Part of a small language model's weights.
Size: width 160, MLP 448 GeGLU, 4.12M parameters.
Each number is 500 + 50 x the weight over its row's rms, rounded and kept within 0 to 999. Layers, rows and columns count from 0. Numbers have three digits each. The size before them is the row's rms in percent of the matrix's.

# up: layer 7 MLP up, 448x160, rms 0.106, rows 304-329, columns 80-159
# down: layer 7 MLP down (transposed), 448x160, rms 0.101, rows 304-328, columns 80-159
# gate: layer 7 MLP gate, 448x160, rms 0.107, rows 305-329, columns 80-159
up304 112:550401491506535484475574547474489540508515556532519441499564508647518362467499474472476464497491478454472445438511553485543522511510506431445497519500481434493653673566536559552494584469629545468491491574467493545497463479495543591546460609
down304 108:454504455443525542570447463594428582522516466502476435439411518429557514494539459474546416432548555477511562498478551544533539542503557445512509544472440468499607516518568497428564538453485446472518416498453398480451468470546456554545451480
gate305 102:488411494534553525427480574544522503420452536458470463495542552525491546548505409529539526476521450489535485476473522493452562538507434417509389480551525529520471579498494428500396539532495523597495541524628469495463509492500516488565515434
up305 100:474579511524473484520516455561519535510504512583480456495566522449452438461608510525486426553534514474600545517526438508628474588582544517479483436512573515431511541472543576565551468523586472506517559455510474440485508495488523461533490399
down305 103:488535511581456440509532523358454465519503478455571528499576493540579454414460489511513509518457637573468405538467504452538597509548522525537402459466440464446557457462509602373454478535465515522483507516475427461525502464498524521499500485
gate306 112:450495533442431569550431537533530482518555518474454497560459488488464461521464559471479480459572470460427531453499453463463470501449572474557576494379524497572503427506429522474503561574509582544502493410578558489498550421366449556512469502
up306 112:500464471489529506470523417479602521387462553591487550448443504486481567511507490564438531558560473537464526530479528463450575528537456436534435370547444501553505438567474473548495455548640572457492465479536569522518553560461498517389487416
down306 112:513531416527422448480529506450516484491518418566531593463442575424521492450579582511410509560474513556483591493392498455492453510614532545516543421569359429515465481576440481504490449489473599483473533536557559429569454522456504486490473541
gate307 103:497460511601468441497490518391502519451454550532428509415476527487481520557484472557486549539510486460493499527479454438523524433515498453441526535474580462570390524496383464623484483519534594499501507522593540522444522481476449574454511530
up307 105:395530442503573508464491550569492416550481480497563587470578539620498485405521492523648453488566575548517488497547588456468496459569478449513401503467535540450673473488510530503415584484502447522489501596526514498523530440555475541424478418
down307 105:467498544596571485475520482504555580433527488513495485519469513484544495503529501554431421494484434494573461507443473549456572446569584448495491460457571422489439492525419528562446563521498581560462462579524631519543563473431495510410479579
gate308 094:468587535531506495526537463612457389421399453453539446451556468477457488584434489469468442467494409440519484411548488519511445471467457496511475483417466411461512475534545533485406413556503511563521594450486462506448488525451492394505539579
up308 097:518428418473449515475509510531505465400423496552444528426486504416470527475503556553481436525505485516557570504529488499532521459500455465547519446452479502476489631512527551512442487548488617431511459491422458412415579478481534546496476533
down308 098:550397508502519413504586563478441516541532542522486593481491534607462503454565522561479546444530564457540474560535430426467471488466563590504512446586472391545573455602482508515538499516506504489456477496549552509459493511455492539508535416
gate309 095:527577527519524492526444493538557547445428558522456524540559509525469388526514564476481535387458454505481496527402440479448457423442505479429464479482542456474407524473487599549579515477447506496539582559484474432534436486571489602562451579
up309 095:410507506497453461502535479595568447494542505515528450583402531470492396531412561577548578496440532526482579425517495476454474399638428434517435525523456444474463495504532520471477511485639487521399525544517551493512496424496479505556445471
down309 096:534458521529517457515513488476538545435564469532523526443492539437500516510468443563485437490528527452396529544538538476600512534387437521544555439533476461617552513505450489531520418437483505487440488415468502510440597463525554462405574447
gate310 091:464601474459452439464570560512472523497528576541537592488515461538419483483573573510510474562400491568472487419546438493479513604502516559565499408478426538523525472495527577497412484467547418493472582552531560519471499459440530546493512424
up310 096:583443477551373519595506510539460539481436527577480494485500470544499571537486538439508384543467532539491477410451503461522625555448599607478577468564560469541528460464490539520522381477561508420549480519549487525484469556424501528494523500
down310 097:493489511557576425512554544477432489628478506457516592528523509462431494397558556521530550529497457562466515436569574442535542530583481504504428483386498567423476563498485458542452536504432532576525463519422465534545426573512489574534362592
gate311 094:592443490498523515503523491476598479469444548538396518402495476560532522507513525510605514492453459544496432505444479496517414526506480536506436481503464473476426473490435529525578491616551536485454648479584567573516490514454522516468466516
up311 083:488519479503522530451531477477562438505468587480413568428545459554491546525538559522583562495444489499506432520501517507595450499544554471455451529546391515446456467429503521428519534561562513417441547555563545536471486557471502469496538575
down311 090:550425455425477545471495504514462508501502601521565577526409548594396469480517490521498462522532457500549528477479478432532530601517549498526555587530448498420525499461418504569468507442521577540543472485488468541504531563442532615487447531
gate312 096:490543518482491559588454527517463470469489493519479472466525574534425427507516550493494454491585468332514569386486528513468505507477509568518439445557441557519586543488497473410441500543576560489450589525549472479535455512585494542408519495
up312 092:498457510598481534506523522485506544566521560478531533466569523464429551510543380529496592544548520453499450531620584547475436560499473528495499529466487572512526614526514432396578556531475405538478517423532463348526462451478489486483547504
down312 092:581495503532562420473595546578531600484478495515500474460524515494481538471546527410495456596500608472470489539508448500559555487530539399590531548524522461461576466503377481505491530581550485472644535542499602491503513558501644500405506444
gate313 110:493578486419508517603431481507506470473524447541496492423543504545502520440541466558532485440505427485499458500428498367595410516479423429584476437483493441513516383493534537539523428465476533586550552515552516526531376457513509523470377561
up313 107:519468466535468361506546512425425555591521501494455599519479529472541539446463447478525467498523549509518453596541546553554533571563507568517498540554505532529573431532495582466490543497471443437458470473471506552485595564489513551342544503
down313 105:497472528424542587509493477565593464555476515482531467413564518475511460541554560465480505464484451442503460544504555406442524504483461448461463542512577483465447499328506488349573548473465532486443504522512528572562387402485469460520386486
gate314 105:476452508413516502486480489546566512491501656513527459509660558556472438444535532438470580532546483486496484481519383355525506436452389489518420510544497445445558530625489510534500542473510519576516493521506543558496465434501441549503527513
up314 108:479489421508507545462487464553496424540535398479490550468548518430524442490562494547596491596495553537501510461516580468461518580493604525488435482533410482509519484402507545401515474488478523516472430616392464492533554558511521459495531514
down314 104:452547484556471426531468609481492530554495481529549563486458447404522584458461556530562538488532503519437505550535551503493459544502501441578479539544503442404478519557575460502471514524510515446431459536439540603500454405481476412477493514
gate315 109:498518516464614519481407534509506473533506560537470503529485561516500523503531532553583461518506437509569451407504579478549443604428518568518495577522451494556529496490490545499468545495405478523534446529504513489559534536583433433586455421
up315 112:467474519485586575472504550501467472517410504562538458495443489536547519567500532588476438516489448475502479552473491458467378517489438546544543526570369490581468417448507555436463438436459480513562469543459437506521534465499454489510564512
down315 109:472441470494498462487492604526429425472478505422574436623513547426421480487461422554487523569498576516542468568467443589590403503474509468511515571467477504547501486503503380491483516402422504450488484479516382563469480448492491419476380513
gate316 092:537480528510470539551509510551523468456458516513434398430577495501498525519423458467498553471471464421488490459539441440499579436506485524538371543476456567547533521525472507510552481486535562495547596595521516472540509512528569451574421512
up316 092:457425483576483455517473476597472437449573534474481491484500553455488493438567470432516490559470490547522580588548463513421423522636447515548432517499505619519570493529548566520451589493551520496479535538462539557589510527498499508500541492
down316 093:482490518519482444597549535537548575573594513482557478513470561575453513489516479543517499472515527398503419553505506574427550479558586487540548550447517560461538440513468509490444390511483463498425462495488418516559502542565420568463494588
gate317 098:487433423577529513449499484471461461492604527513494549449537524536470549427455501507462481528545539450490421506599474509572468480549502441484408592470524481508482518462455514555473560524513575575473386508471504490454516486500464479530541377
up317 094:557610599431516591593506477528427545523469456522526553411490457570509477472512507417513531430422524492433528477397507553453533474452499550494471452517597550532521475438525517513580469443495527450515509611519546443655469523497513553518446546
down317 102:535499457581499498477536514532556511505483480406561472519543520446478552479512444530514565512622493459555539502556496485500508480575503453519464495508473504519457545487509536563465570476521545594550401503444478516391606489489437492414476473
gate318 094:491487497505422467344525446490509453436452478478551487581458525433477452592547453591484456478465512462535413484366479517641554483458457491454458488458495510502566424478508556436503529466548573524476566503477542481532496524520579507415458580
up318 092:501490555487515481588469502526541497478481580487422558469560452523518455483461585353454488508520487424557496574566514469490423524479476573540513609453570439455437545543488560377505552499483376527443396518548416485531495471452401483480511491
down318 094:498488468457445466422540599474506451478534395532494438569524535443621504574514412533488477465524560563505409423427518532533542430496476473494408380523527537540455574363617473521521490426539505558528471510520426530522493455635522497437457519
gate319 100:498529570475484472537432490526521469429455541491456483481499477519495575492389520478518551489474440435408441502456501434540589488420482473581469516489512512503462503600452551469477472481466443580491478478561566541540499463502432452560534446
up319 100:575550495490609473529561530433411562604606522430447556399448608499462482484470467523506528559513611520502499526527542493467461516474532570504520447515531548542588497437453514529566529586489490482617484468510429414418500594459488515466463586
down319 106:460471541460563408550491525476575519468504615435418532390484491567450519527489532597472548459461385534449461534445505474511579462544477532593533568546591490504515405607535542426471555499466560555451511394512495496458434494546434523488564493
gate320 095:449526437509538435496551535576459486521540479559530522544562554402502481472386494540535506488557475555500463539457556481578438452534478464538394532451565468465507470512513434445490478471467503463559548446479451541418431422575524491492459500
up320 093:456420582490374553456507522485521487498466519414412470417479467540460528529533538474442448515551477459434520389492476488494510518541497502459587458500354575516487488579431581516476546470570566570474481494465519444522476549461389489446517414
down320 091:469560488516543396421562570464438503507440452507486501536515440527470521453465453527514544483524533469536540513499501551558504537470499599459540489504437520482524471659555441537348448497470529490390512487401401496402600526533463457587530451
gate321 106:503477535496556498462497545591503521459486561437534495401534514451467404497455583567493458520468379598483521471520523481443481621514422509511483539458538516514482459480445425537489520480530489576499423511538481557497472447601497482464514549
up321 106:467515498462505425431507487548524580511522555424416543529516553487461527581473519455438590491455501520478497558507425479458544554605473520464532500544473433498622419499506504480507553586551534532514463426556518448568481558502442636529506514
down321 109:471429444471541453453432550536490609532538567510572515433441537497548457460517498530508523490453494505459572537482417557415518450469519490537527521493486447493467453461461464521572490515492467450474474450519520400476534488465530494520509651
gate322 104:547446569500524528489556509459605586461509529515449451493491449499486546549352525593447506547461493542397454389507480487525562501504510491550497482522515474551493527598463437568554512479578509529596590480512526420508466456503446526469383445
up322 101:541489500481579493556509393472660534510534570624525536500553531468527495542498466563449466441449516569452393570464504469438457501540427439584446515372568550406442512503496573523538553498398483533498538517387585520483508442432504552462448520
down322 102:454494467480499477474483490455532467579572572426460528506540576479657430464533510509508516494498458412593467497503513480428567495471495422551462562492460430436543466490617576444475615591559462510472516505512564459538492601468510504502494453
gate323 113:430569503422473489524534389486631491500535472381545506535483503507398525587437453522459473508446429549525466437420499461569560548485531523512493489457485464502494448568485514523503561581544619510472571595505517458465482545501498463489510517
up323 100:512555474512464458573501509517486604450477547521521590507480395449522467517388494504459478484493498424532545522537491546398543567563489483525591457497530463538459547506480600410491392469503468497501532434531478517501461532519556548405465501
down323 101:439507502439548519521513482626568487465515518559499551583518556443592568452555558546432462385474499451513489492499547500506550480568412453476488462484477489527454476519560534512526528520530501548479517477448495501497481511458517472548488544
gate324 101:572496550528477514588449534599446555522505547531404523460458480509482442469486511419458499531481522557453525385463524405520410480524468530494470542543469558528398434537503413520550532473554351559520487507496478505509436498464491526442508536
up324 101:513445409485474485472516497460540524490465495508433536529416561475529516529385519594518516573512567529475565489483547480540495519575574546504504444572492418479495513553505469451488495436458504446463397532445366468520501503412551422482481434
down324 104:418431487589552539475441526493477508407516494557496527558529443505552570528459571475490540552429509533554476590498451567574498465527516430520523397466508499531535500424530433504402569387525556484464455473467514498540479494479586459473488549
gate325 114:501467509444469438487450582584472387435332562474421475562455529560464565490459504535508534481552450525559445509500514447500478492548437536578462434464529345515477535513529510385513447529449437472543533572526568435498463463490450561477492422
up325 110:519539488519510496549575496421500534511622475502556436517523558475521410470497434447554568500568481500570547558463499437485496507367512504461522504559520578473557408490503598414566517500516596400471488466515559517440448538500402494555480621
down325 109:516537528496467444633488443519468557467440520418516494419483466527534499562538448495370505433472482504413455525504545460487508514513545483538632530515553468590483440496534581536470507502444464518353457551492464521540481563536563546507458442
gate326 093:482445530471500429520541501548462454436454477554512529466496500486481508513556416497474446584515474535506502514416590422487541474568485453505327432496485484484467487513458443458459494436570493478551543532404485543496461456411525496524495498
up326 095:397462437460536507536466532549540502467457466553501502508497414465509499519499487479399485597437476496524504463521568480514510527498510476484373490453395487542454452453515479484522408560489441518496516523585392546463515554469497591535566548
down326 095:577486532459573505425522617428536514534469464534520415528486449559567593402613463446574511452426494562453481494566529548434502536471473505533495501451539545573444412457523493462491526538511635408459522553547443498481550540528481500480426595
gate327 090:481398442423545508488504525422539533493493501454422466493504451499441497547570348531445486592473495443529495473414550454630496458501480578516571468502513533463541495569458559436537562484490506551462564586540560457467527530457465560505528447
up327 094:400364450496532414519469580531573552562514578439397539494479544502476507523488408536577547487427467477515475564566484560585451433601471460490559459503510416459536497497503498532474527472481555518439511599559553487530560435428498503513496460
down327 097:491509452568500430499486440516533427534579492549501529588453510547369535521497548532504497513490557566551427473498542502481456440551540536448505462453425525522411465554496459484455479525526492527568512494450466430469575518573449535477616528
gate328 095:582586508488475502526399532477504407516584601473476460563580503489475529480513492538506533536513461469491607467533501510488522413393499482502562508468510530501532570505484445464477427555560618432535540531526532498484495528472405439523501463
up328 090:452551483458436569457545497412433463541504465561555548523434505463459431519501545502504533505478501494548477459525477479560451442509526591447441453485464498520557488467496489552583488437410518399535450565514402510466514562470464403506530398
down328 091:463490490536414402512492558467560460552488425537472461476467457490514480484575477647404537566474506497550463603484478505505549454475520431442446494483451452434489501477626492520455497436577500630440618431501455535499548476488439467473488516
gate329 108:559562459521509508549577496532475592439569553528480433500477483464490449487431493456473548510581428449462461555446509419463474500493482420489434500487493480464593499458458609465498554489496466544533640567501455418522461492444508476589405501
up329 107:517487533440461477534406562420562404568492460520482481463460577552488474496546518543528506519460491531507502439443365436507565537467517540460566634529512496468452490544493481438592614486450453502458452520463493476561487556595541484523545478